From a checkpoint of a small transformer trained on Wikipedia: width 128.
Each number is 128 + 24 x the weight over its row's rms, rounded and kept within 0 to 255. Layers, rows and columns count from 0. The size above them is the row's rms in percent of the matrix's.

# layer 5 MLP gate, 320x128, rms 0.166, rows 105-209, columns 64-127
size [101 104 103  93 106  98 103  90  90  94  96 110 102  94 100  86 103  83 100 108  93 101  97 102  99 104  92 100 106 107 106  96 111  95  91 104 102 101 100 102  98  98 106  99 101  95  90 106 103  98  91 104 103 102  97  97 102  98 107  95 109  97  99  93 102 104  99 107 105 102 103 100 100  99 102  98 101 104  97  94  99  97  99 111  92  99  97  97  95 106  98 100 102 100 103 102 105  99  98 105  93  98 102 105  96]
[[125 108 167  78 103 136 133 145 128 135 126 106  98 124 149 124 104 148 146 131 107 101 128 141 143 171 171 138 152 101  88  97 102 110 185 106 143 121 152 119 150 147 122 110 107 137 127 126 141 135 138 132 143 115  93  88 161 133 115 116 122 110 111 130]
 [154  97  93 144 150 118 117 152  94 139 116 109 110 107 114 143 150 141 147 142 129 114 143 154  88 148 130 139 146  99 147 154 157 153 124 118 101 145 150 100 110 173  88 103 127 136 189 137 133 114 130 143 143 113 153  95 123 156 102 141 106 120 108 137]
 [133 163 142 112 133 150 146 132 163 149 135 141 136 155 126 146 125 134 134 150 123 124  99  94 109 151 113 178 122 132 147  93 121  83 102 140 118 133 140 132 142 119 133 117 204  99  97 112 162 127  74 124 105 119 115 112 134  67 175 103 135 143 134 153]
 [131 100 111 146 120 137 136 173 118 108 144 123 120 139 148 116 172 144 147 126 125 141 132 115 109 106 138  99 103 120 156  81 173 116 154 112 136 123 167 123 178 111 172  97 160  85 120 177 146 111 123 116 128 130 119 119 145 127 171 132 131 166 137 160]
 [125 124 193 136 125  97 108 102 128 130 148 144 109  92 112 121  95 120  76 146 128 118 136 122 114 136 127 184 139 118 145 164 114 140 120 165 102 141 144 176 129 140 139 149 124  51 115 129  97 138  84 112 131 119 144 148 176 135 124  81 118  99  74 102]
 [105 142 131 110 127 163  95 140 124 161 135 150 142 116 132 178  97 158 124 113 159 150  81 146 145 109 116 154 136 194 115 118 107 111 147 137 129 102 171 139 128 181 109 162 156 129 109 117 174 104 135 123 137 107 135 124 101 175 121 116 121 145 110 125]
 [117  75  69 120 151 119 119 151 150 139 147 135 113 142 146  85 143 130 128 134 106 141 124 111 131 157 125  80 122 169 145  98 135 138 129 116 125 109 136 137 145 145  88 120 138 109 153 158 169 155 123 116 109 119 117 148 137 131 127  93 119 148 116 145]
 [108 145 112 141  96 144 115 166 159  83 133 130 120 140 119 161 115 134  99 114 147 168 134 108 106 118 116 115 107 121 145 139  88 120 146 134 128 139 109 104 128  94 150 154  69 127 154 100 108 111 140 137 139 147 132 136 168 103 187 132 149  93 101  95]
 [143 130 130 136 112 156 136 110 128 168 129 118 136 146 137 127 115 134 136 170 107 153 104  90 142 113 102 138 150 119 145 132 119 125 106 127 124 131  99 124 165 138 129 110 140  49 130 158  84 135  84 128  95 154 163 168  96  90 129 123 148 120  96 151]
 [145  84 174 154  83 108 108 110 113 122 159 117 109 121 148 118  99 142 140 162 108 157 125 108 151 135 130 150 149 118 103 129 113 139 143 137 117 104 140  85 120 104 134 139 112 108 154 182 153 136 117 100 123 131 135  84 138 154  70 121 174 149 115 104]
 [143 141 102 101 142 168 126 161 141  88 140 140 117 107 103 139 160 110 134 106 102 133 140 128  95 150 121 113 157 127 107 107 150 180  99 154 130 146 155 114 143 123 117 125  99  98 140 150 113 162 117 108 122 128 115 111 139 134  75 148 192 151 141 143]
 [113 140 104 134 165 139 157 147 147 148 182  78 101 127  94 112 109 123  98 123 128 129 135 125 147 135 139 143 159 138 120  76 150 105 135 143 154 165 166 163 149 103 106 137 139 128 197 149 115 146 127  99  88 126 158 113 104 121 152 131  68 127 180 153]
 [142  71 160 100 121 138 138  96 104 116 126 121 137  73 102 127 136 115 131 145 170 146 120 124 120 169 141 126 129 138 127 121 155 136 117 158 128  99 134  88 133 107 134 146 141 114  92 116 113 136 145  92 188 127 139 136 109 135 109 166  99 111 173 138]
 [129 159 133 119 155  88 135  57 150 104 120 131 149 166 114 107 116  98 131 161 124 110  74 173 155 117  95 122 179 132 133 160 113 137 141 124 159  93 139 128 142 124 128 120 135 145 152 106  96  80  90 136 159 127 126 103 121 137 114 156 151 157 138 167]
 [ 95 137 105 117 174 127 125 154 149 142 128 124 125 104 158 104 128 101  66 116 105 158 135 156 124  87 112 138  75 136 137  94 116 131 170 139 102 145 152 102 105 140 123 182 112 118 109 169 153 148 158 100 146 167 137 151 129 123 147 128 106 126 121 136]
 [132 154  83 125 122 113 102 111 145 147 113 100 140 128 120 121 143 142  95 167 173 152 132  90 129 124 146 104 123 122  88 138 125 112 117  82 112  64  96 143 140 133 134 118 105 112 155 103 120 132 113  91  80 136 182 156 135  97 145 137 142 116 150 174]
 [164 149 124 144 177 141 119 140 161 148 133 170 135 109 158 147 132  93 124 103 107 129 156 104  93 186 127 109 134 130  90 138 154 129 138 168 131 150 107 133 159  93 119 109 131 138 192 158 117  69 145 142 118 117 159 161 169 174 155 103 139 128 133 132]
 [119 117 131  92 140 110 111 160 112 145 119 135  84 115 139  93 143 116 135 139 141 120  78 107 121 113  83 119 123 122 100 150 144 121 160 129 177 132 104 147  90 132 130 144 126 121 184 176 160 117 134 101 113 106 158 126 116 104 115 137  82 100 144 145]
 [136 107 152 157 128 121  97 134 113 182 139 152 127 118 211 145  85 141 147 148  97 151 138 132 158 187 118 129 112  78 106 152 120 144  73 144 102 145  92  95  83 131 154 142 119 135 126 150  88 132 107 127 146 104 143 116 136 110 130 123 131 127 147 168]
 [109 115 158 116 168 117 137 122 172 206 131 140 107  88 133 143  79 120 124 181 120 152 127 135 129 123 134  77 123 136 131 129 163 124 147 136 147 114 134 134 156 153  90 102 166 114 105  91 165 148 146 145 139 181 108 148 109 131 149 109 159 162 134 121]
 [171  89 122 122 113 133 111  99  90 157  92 140 114  95 114  89 164 145 158 108 148  86 154 135 125 126  96 140 115 115 131 110  92 141 134 181 123 101 141 128 122 154 115 102 167 121 108 164 141 129  95 131 104 147 118 147 150 150 122 144 178 187 116 117]
 [110 157 119 139 131 138 108 141 176 105 118 135 150 114 145 164 172 132 127 139 118 138 163 133 158 115 127 165 144 158 139 118 150 110 127 127 103  96 127 132 132 103 146 170 135 159 162 146 109 135 117 106 140 162 101 139 130 180 127 141 146 171 143 135]
 [121 127 108 131 163 159 103 100 133 152 133 154  83 105 122  91 121 127 143 127 134 130 110 136  82 142 108  85 128 132 143 150 140 125  99 154 152 133 142 134 108 105 134 115 178 126 124  88 131  88 113 190 157 140 120 138 107 150  95 166 127 161 139 158]
 [112 134 125 111 144 177 128 188 137 142 126 119 139 123 106 144 139 162 143 124 121 144 127 158 130 138 114 131 121  95 124  92 127 130 127 119 160 105 106  82 103  71 174 143 124 110 132 142 178  97 143 116 133 139 151 148 145  93  92 122 126 137 151 119]
 [172  99  86  96 111 124 126 152 147 126 122 132 132 105 116 115 108  57 112 141  95 102 134 122 110 161 125 110 164 140 132 135  68 109 124 126 144 114  80 116 119 127 150 119 144 116 166 116  73 124 139 102 143 155 134 123 142 192 174 138 118 125 123 108]
 [140 124 164 128 166 160 120 131 103 169 142 123 101 119 146 118 141 130  98  78 164  78 132 126 125 131 168 143 126  91 175 132 157 126 128 149 161  91 116 131 120  86 122 150 161 102 103 129 179 104 114  73 121 130 126 135 111 100 142 139 108 123 150 136]
 [ 95 138 153 145 137 158 102 100 162 121 107 105 138 177 122 138 138 168 153 115 162 105 142 126 106 116  89 126 115 138  92 147 128  92 166 108 139 151 108 131 103 162 142 150 107  93 160 161 123 142 126 132 147 137 113  85 116 120 158  82 111 138 138 149]
 [128  88 126 172 174 132 106 107 128  88 143 156 109 152  93 114 100 136 140 117  96 109 121 119 134 136 142 145 117 188 134 122 105 137 113 118 155  98 120  91 110 106 115 130 144 118 143 136 152  73 149 121 111 190 101 138 115  95 162 107 119 101 166 179]
 [128 120  89 141 123 133 133 207 132 131 132 127 116 193 140 149 120 105  83 117 142 127 138 129  83 104  98 146  68 107 159 118 139 102 148 127 149 155 110 140 132 120 124 162 141 147 128 122 153 125 132 106 121 148 114 118 150  95 115 194 170 135 146  97]
 [106  88 126 159 149 106 151 117 116 151 130 114  81 147 131 139 147  95 125 126 159 111 125 151 107 150  97 134 147 149 160 107  91 163  95 199 130  99 136 159 119 151 146 121 179  85 153 120 130 108 106 149 114 122 163 108 140 115 126 150 156 159 125 149]
 [122 114 127 146 156 138  71 105 131  77 140 102 115 122 156 120 119 150 136 151 148 106 123 100 136 157 118 136 152 117 130 112 115  64 136 122  98 178 101 139 113 163 146 151 167 113 132 128 124 152 133 115  82 179 146 136 113 147 172 130  92 123 177 113]
 [143 136 126 142 172 138  94 124 126 135  96 107 107 121 126 104 152 168 150 156 134 174 107 122 158 127 100 194 130 149 100 113 128 112  82  87 135 109 135 166 153 133  86 111  75 153 108 131 137 139 152 129 135 134 112 100 129 188 123  85 140 144 142  87]
 [106  99 150 188 149 128 143 135 140 112 147 178 104 151 124  76  97 101  85 152 138 119 106 135 133 106 111 114 145 134  82 178 119 130  87  84 111 127 128 149 131 135 135 122  95 120 157 120 111 140 132 111  98 106 111 126 124 130 127 132 129 116  79 110]
 [117 161  63  79 113 123 111 166 110 106 156 123 120 137 117 142 118 125 132 129 121 187 133 150 144 131 176 121  66  96 115 124 106 150 144 107 147 100 152 128 119  98 102 152 105  90 109 178 109 152 138 114 131 142 134 130 131  94 102 110 104 152 113  95]
 [122 162 147 164 124 116 118 132 108 136 101 131 117 149 131  84 142 145 102  67 131 124 106 170 120 142 146 143 111 132  88 120 128 121 158 161 109 107 119 124 112 109 140 148  96  88 158 141 127 150 131 159 114 140 126 143 148 181  95 154 132 131 129 116]
 [121 152 122 119 142 117 169 109 129 135 128 141 100 129 132 132 130 166 111 111 107  97 119 150 134 102 120 134 111 136  99 127 100  89 146 120 115 125 107 150 142 149  91 133 113  99 163 151 106 111 123 144 107 129 109 101 143 139 144 133 121 168 125 159]
 [125  88 175 127 118 133 144 165 139 111 147 108 147 128 143 117 175 142 166 141 120 149 133 155 143 127  90  94 132 140 131 139 148 129 147  66 151 126 150 151 155 104 119 137 105 120 126 174  99 111 109 103 151 136 176 103 132 160  85 111 130 123 109 169]
 [105 113  92 156  85 145 121 103 161  72 154 163  95 148  80 141 157 165 185 138 161 112 135 137 184 126 125 123 149 129 170 104 126 116 124 144 111 107 106 119 129 119 112 131 122 139 123 163 115 102 134 111 123 122 159 114 143 169 110 144  51 107 116 111]
 [144  99 152  99 163 130 112 134 129 132 139 111 105 146 145 142 115 170 161 129 134 146 107 151 113 146 118 118 108 103 108 171 145  91 146 126 129 145  93 126 112 136 133 116 130 103 132 119 110 138 124  64  83 164 145 161  91 117 116 143 136  79 106  87]
 [145 109 164 143  77 143 162 127 136 144 173  92 109 125 123 144 118 163 124 164 128 114 119 128 115 124 105 120 123 139 121  85  85  92 144 160 102  69 153 134 112 118 155 134 141 138 119  96 135 145 153 178 102 108 141 165 125 143  82 101 161 142 126  92]
 [118 105  94 155 145 139 171 107 110 135 126 147 114 129  90 151 111 159 123  98 120 180 138 141  94 134 144 122 141 122 151 172  90 117 109 150  95 154 107 104 112 133 141 146 138 109 138 119 128 117 106 171 133 162 174 122 108 169 113 126 104 140 123 146]
 [138 175 151  69 149 138 109 120 130  98 126 117 159 156 138 110 113 130 154 114  94 157  97 180 130 162 117 148 130 133 132 112 133  94  95 130 158 145 146 170  81 160 146 107 129 148 131 108 120  82 170 156  97 124 119 163 140 120 183  93  95  88 109 155]
 [152 105 176 160 150 144 144 111 141 216 128 154 115 108 178 118 124 127 120 156 101 112 108 133 113 133 144 120 121 120 115 105 115  93 110 135 165 135 150 117 148 105 118 128 103 142 138 115 161 109 171 125 118 147 132 134  93 118 126 138 131 113  77 161]
 [131 126  99 118 146 148 135 149 104 110 145 145 119 112  61  70 143 147 124 130 127 147 103 165  98 115  87 123 126 147  99 136  90 161 132 117 138 144 156 109 126  70 158 103 158 122 122 132 182  97 142 126 106 147 158 117 119 101 117 137 129 126 110 209]
 [131 103 112 120 119 128 127 120 129 114 156 133 101  87 111 123 139 140 128 145 132 134 101  98  95 151 115 117 148 142 128 115 160 123 213 131 145  80 130  97 143 132 173 167 116  78 157 125 102 105 139 102 126 128 144 119 150 104 117 173 147 137 124 131]
 [186 107 176  82 165 151 162 131 129 138 130  94 133  95 113 144 142 109 150 110 122 129 146 140 114 134 112 131 123 159  66 117 164 101 109  89 177 127 110  98 133  76 109 119 153 135 115 173 139 140 115 158 119 129 132 120 131 115 126 110  88 134 177 140]
 [123 147 158 127 168 142 146 134 106 114 129 112 115 137 150  95 151 116 147 118 153 126 137 124 142 116 151 136 133 116 127 142 147 123 120 119 136 112 152 109 145 143 146 108  95  83 171  94 118  94 146 138 113 113 158  59 169 113  95 128 163 100 134 145]
 [106 147  83 100 144 171 107 151 129 103 110 122 118 157 140 127 140 125 100 134 177 119 143  82 147 138 103 151 104 137 126 114  77 112 133 112 119 125 102 132 143 112 140 138 138 145 218 123 140 109  90 101 119 117 125 144 129  64 133 153 128 151 142 142]
 [102 117 138 115 140 161 114 129 124 107 182 159  71 168  94 121 108 112 145 101 140 166 129 118 166 107 147 111 154 130 118 148 132 130 129 114 104 131 113 120 114 109 128 149 125 110  95 138 139 163  75 105 123 125 129 153 147 111 127 155 117 115 164 126]
 [127 132  94 160 105 116 144 147 127 123 129 130 129 143 129 139 160 105 134 153 128  92 128 137  95 118  72 113 131 114 148  93 118 119 129 140 154 135 134 152 125  81 144 146 151 151 125 176 126 169 134  99 145 109 168 115 141 135 148 149  77 136  83 153]
 [123 155  87  84 149 124  78 109 102 169 123 166 151  91  84 133 153 153 123 137 144  93 137 153 133 120 161 189  96 135 132 175 158 130 126 147 121 107 121  88 110 152 121 126 156 118 116 142 122 139  96  94 100 124  97 135 120 168 143 127 101 118 133 162]
 [ 94 144 108 162 109 106 119 132 150  88 129 106 125 172 142 165  95 126 143 161 132 110 117 136  56 138 105 152 150 119 126 132  99 121 112 125  82 150 147 174 135 169 203 103 132 125 106 128 134 121 118  92 125 147  95 121 137 106  93 122 128 123 119 149]
 [103 117 112 160 142  90  70 131 148  90 133 137 131 132 154  83 147 143 107 105 117 108 144 110 139 136  99 138 116 153 142 157 124 173 139 145 123 117 124 114 173 115 131 121 105 119  89 132 118  89 143 114 149 100 129 131 115  91 150 133 118 180  96 146]
 [112 121 116  73 162 146 145 141 167 183 105 100 116 159 146 126 136 136 159  93 131 127 136 129 145 150 114 139  94  68 122 122  98 131 117 129 179 111  96 143 129 136 153 136 107 130 174 132 132 147 139 123 123 158 126  92 132 126  92 122 119 146 166 132]
 [116  93 124 129 107 158 143 187 136 160  94 172 100 140  90 138 127 122 172 159 119 121 133 108 128 144 133 143 108 104  84  78 161 155  93 128 104 145 137 141 164 122 122 173 146 165 141 141  79  96 105 111 130 103 105 154 142 131 133 160 122 126 128 172]
 [119 147 134 156 127  98 172  96 113 113 118 128 142  85 129 127  91 156 137 105  92 156  99 189  98 141 142 136 148 204  96 157 127 134 124 149 128 125 170 151 106 116 149 135 152 131 102 107 154 136 108 156  68 109 150  94 105 161 106 106 136 106 105 148]
 [115  85 117 118 136 143 137 133 182 165 123 136 136 143 138 152 162 105 146 165 123 122 117 134 126 114 150 130  92 105 107 132 131 102 142 151 140 122 119 142 174 118 121 147 117 180 141 143 117 138 135  76 142 148 173 162 145 148  87 127 155 138 174 141]
 [178 145 142 144 119 101  83  64 169 162 132  99 101 109 104 115 123 119 113 135 125 130 140 121  82 141 114 145  97 168 133 121 169 104 112 122 134 126 108 165 118 104 129 144  90 126 127 142  95 151 169 190 129 114 118 120 164 117 128 131 151 112 149 142]
 [108 119 144 152 134 108 112 117 123 146 181 104 132 107 171 111 131 161 150 118 133 122 139 144 146 157 146 125 116 129 161 140 144  97 141  97 152  55 145 113 156 154 122  55 126  91 114 160 129 141 115 144 154  76 161 110 146 105 132 114  76 129  95 162]
 [130 147 131 121  96 127 185 140 116 175 130 131 154 146  91 160 103 127  97  94 118 139 133 103 169 151 128 136 135 133 107 127  98 106  93 170 113 113  97 146 124 114 145 119 141 129  97 135 139 128 150 125 136  85 110 141 131 103  92 129  89 144 149 144]
 [133 119 106 128 127 122 142  99  83 111 117  91  87 129 121 148 139 124 123 115 144 140 121 164 105 139 168 170 125 117 161 165  97 114 114 110 136 107 129 129 113 161 166 110 154 135 163 167 124 129 186 104 109  92 122 134  94  99 141 113 130 107 146 155]
 [143 113 140 105 125 119 126 116 142 142 128 102 144  83  95 122 110 150 115 150 121  87 121 122 148 106  97 124 102 176 115 113 208 122 138 138 153 124 113 142 125 104 117 166 112 156 148 123 137 155 150 145  95 159  96 124 127 164 164  97 147 130 106 162]
 [ 78 113 151 135  74 148 161 102 166 152 123 129 170 177 136 132 138 120 138 109 107 130 107 156 121 139 157 134 134 110 128 141 130  91  98 109 142 115 143 118 138 102 104 122 132 121 125 155 126 115 172 122 130 109 159 129 156 115 122 123 116 141 122 124]
 [136 154 143 123 191 105  88 150 137 119 141 140  87 143 136 154 113 116  77  93 133 125 113 115 152 154 115 117 102 118 139 116 107 111 129 162 154 157 104 127 124 130 111 142 103 146 121 170 117 110 129 124 136 153 134 104  91 122 128 129  95 121 108 157]
 [ 71 136 165 154 152 128 110 170 131 133 159 141 113 153 126 116 130 101 119  95 107 128  92 150 141 135 114 110 134 122 142 126 118 151 106  97 124 150 118 141 104 123 156 142 130 129  95 131 103  82 113 103  71 117 119 112 134 113 170  91 121 149  77 197]
 [137 169 177 114 115 157  90 151 126 100 115 102 127 129 126 125 160 130  94 129 132 126 144 127 140 132 103 150 129 100  87 171 142 136 116  91 113 116 128 150  90 108 118 165 134 135 156 140 112 112 136  84 147 150 178 137 143 131  80 108 113 131 152 102]
 [ 90 139 148  97  90 130 115 126 141 184 153 115 136 147 120 115 125 135 120  80 153 118 125 116 173 156  94 134 114  98 138  97 110 114 165 132 149 125  94 118 133 147 140 158 158  90 119 141 152 105  96  87 157 124  83  97 134 137 169 151 147 118 134 141]
 [131 139 136 151 178 101 100 117 126 131 168 129  91 121 121 117 102 119 124 135 157 166 135 142 115 137 138 152 143 114 188 135 126  81 143  85 132 131 111 125 119 171 157 157 117 120 104 132 137 126 155 121 118 111 109 148 108 145 171 109 114  95  94 136]
 [178 111 112 152 126 113 122 107 104 106 150 140 124 102 147 120  95 139 104 133 163 129 147 126 124 147 160 118 132 125 150 136 108  99 121 108 126 152 135 139 161 160 136 112 155 104 149 143 111 116 115 115 122 134 142  57 148 156 130  98 165 139  56 134]
 [156 100 147  95  97 120 144 100 147 122 155 151 137 133 105 136 116 139 101 111 127 162  94 104 108 155  98  99 108 139 105 128 128 115 163 123 109 111 187 164 109 147 156 121 116 109 138 157 108 146 123 113  90 144 147 135 155 145 124 136 130 145 139 108]
 [ 90 131 150  56 113 123 113  83 133 165  90 133  97 146 123 155 123 139 146 177 153 144  90 123 135 112 123 112 126 169  99 165 135 167 125 125 115 149 113 160 137 158 123  90  98  66 113 127 131 134 122 127  80 132  93 119  81 150 112 127  98 136  84 151]
 [ 82 143 112 124 110 129 114 142 131 148 127 162 132 128 102 116  88 119  97 174 135 111 147 172 159 133 102  85 121 110 136 157  98 124 150 107 154 108 164  87 146  95  96 108 120 154 108  98 112 162 114 167 110 133  94  96 131 144 137 154 136  95 102 156]
 [120 129 153 131 119 113 132 128 118 174 151 100 174 160 122 121 106 151 153 152 124 125 119 120  94 112 157 158 147 128 137 139 153  83 148 103 148 104 149 143 119  96  98 125 100 128 166  83 121  92 125 104 140 108 168 112 117 140 123 101 113  94 102 110]
 [112  66  91 112 121 117 132  98 102 104 109 126 122 172 117 142 165 146 138 137 158 167 161 131 179 101  72 130 115  94 156 128 144 130 114 138 115 120  93 102 104 122 148  94 112 115 143 121 140 136 124 117 160 111 170  85 142 123  90 122  77 126 103 122]
 [142  81  68 108 137 136 128 170 138 149 104 116 127 142 101 122 135 103  85 175 126 152 151 119 116 112 126 111 127 149 119 120 143 126 118 128 111  98 161 135 166 130 172 129 172  89 129 147 122 135 128 124 128 180 100 135 125 147 109 141 107 156  95 130]
 [ 65 152 121 146 138  96  93 148 130 120 149 153 116 157 117 161 168 170 103  93  82 139  82 109  78 137 144 102 126 150 146 123 100  99 161 106 142 156 109 136 141  97 124 132 174 131 129 167  77 144 145  95 121  95 103  98 154 124 134 106 141 115 151 171]
 [149 115 121 107 180 146 148 126 117 115 113 125 105 110 116 160 132 134 113 152 156 101 129 118 128 116  93 128 114 115 121 158 141 145 104 188 116 114 102 107  99  82 143 125 117 150 118 150 138 121  88 126 155 131 107  92 136 150  83 152  94 102 159 167]
 [109 155 100  89 110 107 176  61 124 135 160 133 139 117 123 118 105 121 144 114  87 113 126 149 118 194 166 173 115 163 162 154 137 117 124 123 145 115 146  95 140 157 119 164 122 157 161 115 113 143 121 109 123  95 120 164 169  99 112 102 120 140 104 163]
 [103 122 141  66 148  99 109 154 139 116 133 149 120 130 105 128 111 106 100 175 104 143 143 151 112 140 118 140 120  94 142 105 159 143 135 100 111 132 116 111 100  93 119 119 133 130 145 166 148  94 154 154 115 133 150 118 121 132 102 125 154 104 107 168]
 [133 124 146 172 147 125 126 140 167 124 151 116 102 155 140 125 146 137 131 143 127  59 107 129  92 167 122 105 128  96 127 137 110 116 121  85 124 103  96  91 125 124  83 183 124 121 122 129 132 139 144 143 161 128  97 106 127 132 120 111 145 159 166 160]
 [175 129 144 134 120 117  73 159 118  80 131 130 100 106 103 167 138 148 139 131 104 132 135  80  99 129 147  49 112 113 137 117 125 122 161 147 174 104 114 136 119 146 139 118  89 142 187 146 152 130  98 106 139 122 141 155 103 113 147 135 138 128 117 119]
 [ 86 119  94  95 112 155  90 131 134 165 155  91 132  97 172 127 144 118 118 123 124 167  98 136 159 144 128 135 105 139 113 149 118 184 145 125 123 128 116 110 120  80 124 135 118 168 150 122 150 112 100 120 131 107 147 148 116 133 130 128 137 153 182 155]
 [146  70 129 126 115 148 103 118  96  92 118  86 138 136 114 152 150 146 117 130 130 151 113 111 119  92 170  88 188 144  90 117 131 147 102 158 149 105 129 162 122 108 115 121 137 112 152 144 173  90 116 146 136 172 141  74 150 140 160 165 127 138 160 135]
 [169 133 149 141 184 124  96 165 105 151 141 155 132 119  94 143 167  65 145 106 171 116 135 143 134 109 142 114 151 141 123 156 112 129 145 111 130 113 109 130 127 163 105 127  95  92  91 105  97  99 100 155  99 117 137 139 147 117 150 106 132 107 170 158]
 [142 126 119 122 127 140 121 112 158 115 161 101 143 178 140 134 186 120 162 129 100 141 157 149 141 119 106 138 127 117 136 160 105 134 137  93 129 178 140 163  99 130 108 136  86  98 110 121 131 146 137 131 123 103 122  94 161 107 193 129 154 130 143 104]
 [103 135 133 148 144 136  88  95 147 120 143 144 105 135 166 146  78 126 170 111 191 141 111 136 167 112 125 140 143 119 126 139 120  98 140 106 103 142 111 124 193 149 153  91 142 123 128 118 140  84 123 135 156 135 147 111 131 185 153 149  97 168 107 122]
 [125 156 143 137 133 167 116 129 117 132 120 104 146 113 145 143 136  72 189 121 107 120 172  94  91 129 119 137  86 119 143 102  74 152 123 129 141  95 131 144 134 111 125 183 131 130 166 131  73 142 142 106 108 135 114 169 141 142  89 112 109 174 168 111]
 [137 128 112 101 126 107 139 116 101 163 146 123  94 134 147 132 147 160 155 115 128 118 133 150 157 137 157 154 113 128 114  93 116 143  93 179 128 142 132 105 110 138 143 151 121 158 122  97 124  97  95  97 110 133 137  68 209 111 123  82 117 129 120 131]
 [160 119 158 146 104 160 133 104 175 161 156 143 127 163 140 150 122  93 147 126 146 125 141 108 127  91 108 121 122 146 175 118 107 159 129 106 111 116  69 136 110 137 121 116 146 135  99 130 112 128 106 107 164 142 112 139 162 159 155 118 153 151 150 141]
 [120 124  91 130 162 110 121 132 112 141 139 137 118 129 112 105 130  91  85 110 147 124 170 122 111 167 164 106 100 117  90 146  88 173 131 125 108 120 110 108 107 133 141 127 157 135 134 143 148 147 147 160 162  87 133 105 103 119 143 137 110 136 166 145]
 [ 99 128 116 145 148 135  97 104 156 156 120 121 120 101 155 140 130 131 120 164 143 129 126  96  94 127 139 128 103 164 155 136 139 144 102 175 120 150 147 102 102 118 139 156 102 110 124 129 107 151 144  80 146 156 129 118 172 128 108 110  91 163 160 145]
 [123  91 130 113 124 110 113 162 115 166 151 129  91 140 117 109 145 117 145 157 101 127 120 151 183 117 145 153 104 151  98 134 150 129 126  92 159 149 129 126  97 112 136 126 108 106 123 122 144 137 116 150  59 134  99 117 127 150 135 125 132 144 158 119]
 [114 144  97 138 134 152  86 144 113  96 161 111 102 126 110 147 116 139 134  78 137 104 150  55 119 127 149 137 130 146 134 114 123 106 145 131 164 127 146  86 143  96 149 140 112 179 106 158 102 111  96 108 139 122 127 100 141 127  93  68 142 152 139 168]
 [145 118 136 131 122 103 162 112 141 144 106 134 123 101 142 155 138 119 131 130 129 118 142 110 138 148 117  55 153 137  96 152 128 118 109 155 176 141 125 133 122 108 118 119 145 131  93 104 112 130 110 157 129 150 156 148 131  87 134  84 104 152 117 156]
 [155  69 169 125 135 138  93 107  96 106 103 151 147 136 147 132 145  86 143 165 126 151 133 159 138 154 109 150 156 116 132 144 136 146 168 159 104 116 153 167 104 133 114 150  81 138 112 106 133 142 133 178 112 165 127 146 184 113 137 128 168  81 139 130]
 [140 113 155 147  82 169 132  90 149 119 123 110 139  87 115 126 124 115 129 137 131 203 115 150 145 155  89  93 121 143 104 138 177  99 119 150 155 140 140 106 123 172 100 130 131 146 104 167 108 147  90 142  90 111 132 130 189 131 139 147 113 164 154 120]
 [129 142 152 150 126 108  81 115 123  94 123 127 123  79 121 136 162 157 122 137 128 147 127 152  82 166 132 101 132 147 146 140  94  98 121 136 148  64 136 119  90 131 146 101 132  53 167 132 100 144 123 142 155 118 164 110 124 128 121 124 108 117 158 124]
 [174 146 165 165 106 147 122 112 124 112 158 138 173 137  86 139 111 123 164 115 109 123 140 176 127 111 115 129 138 179 107 126  88 123 159  93 154 108 107  99  71 122 151 144 155 140  91 133 107 127 187 104 130 138 114 133 160  97 147  68 149 136 101 127]
 [111 102 121 151 108 146 138 100 119 157 113 128 128 141 171 122 115 144 143 157 100 144 130 107 127  90 111 125  80 170 123 146 126 137 107 149 149 129  80 100 165  99 129 114 141 110 163 110 127 165 119 136 150 138 130 164 100 132 115 133 124 165 163 148]
 [159 190 120 120 161 130 144 138 145 134 155 157 104 116  91  92 114 134 122 162 144  78 154 122 142 116 122 175 117 153 126 126 103 143 127 134 133 122 149  88  62 114 124 137  99  91 135 120 118 166 108 123  82 108 121 130 149  86 157 106 130  99 139 127]
 [161 136 133 167 126 128 131 139 127 137 160 138 118 107 127 135 104 164 149 145 147 165  98 163 136 119 127 134 145 131  84  90 131 145 162 118 156 136 163 135 126  58  83 142 113 121 152 158  92 109 107 148  97  90 164 111 149 123 117 143 132 159 153 121]
 [169 112 113 140 105 132 138 152  83 138 153 100 140 111  94 120 147 121 160  98 120 154 121 141 162 120 121 118  66 126 134 141 122 120 152 141 121  99 108 124 141 157 142 157 105 145 128 149 139 122 127 144 145 139 136 118 123 126 141 163 152 108 149 129]
 [146 126 118 110 109 132 112 116 110 155 130 112 127 125 100 110 114 122 127 101 104 155 163 151 127 139 108 118 175 141 120 120 161 128  96 133 132 135 148 136 123 132 122 113 161 115 127 127 147 163 174 124 131  93  95 131 171 133 155 129 122 123 104 100]
 [142 135 153 177 120 146 123 127 170 170 131 169 140 123 105 149 133 116 103 162 151 146 170 128 140 135 150 112  92 137 147 132 142 113 126 125 138 124 176 132  79 119 127 147 111 140 131 122 111 125 133 124 105 130 118 125  84 150  60 117 119 134 149 170]
 [185 164 141 115 138  76 106 102 115 160 134 115 147 182 129 156 116 110 155 119 126 140  91 134 121 120 153  89 123 139 105 113 142 146 125 115 108 102 138 108 151 131 111 107 107 144 122 137 114 106 149 136 113 109 147 155 174 124 162 122 143 103 108 144]]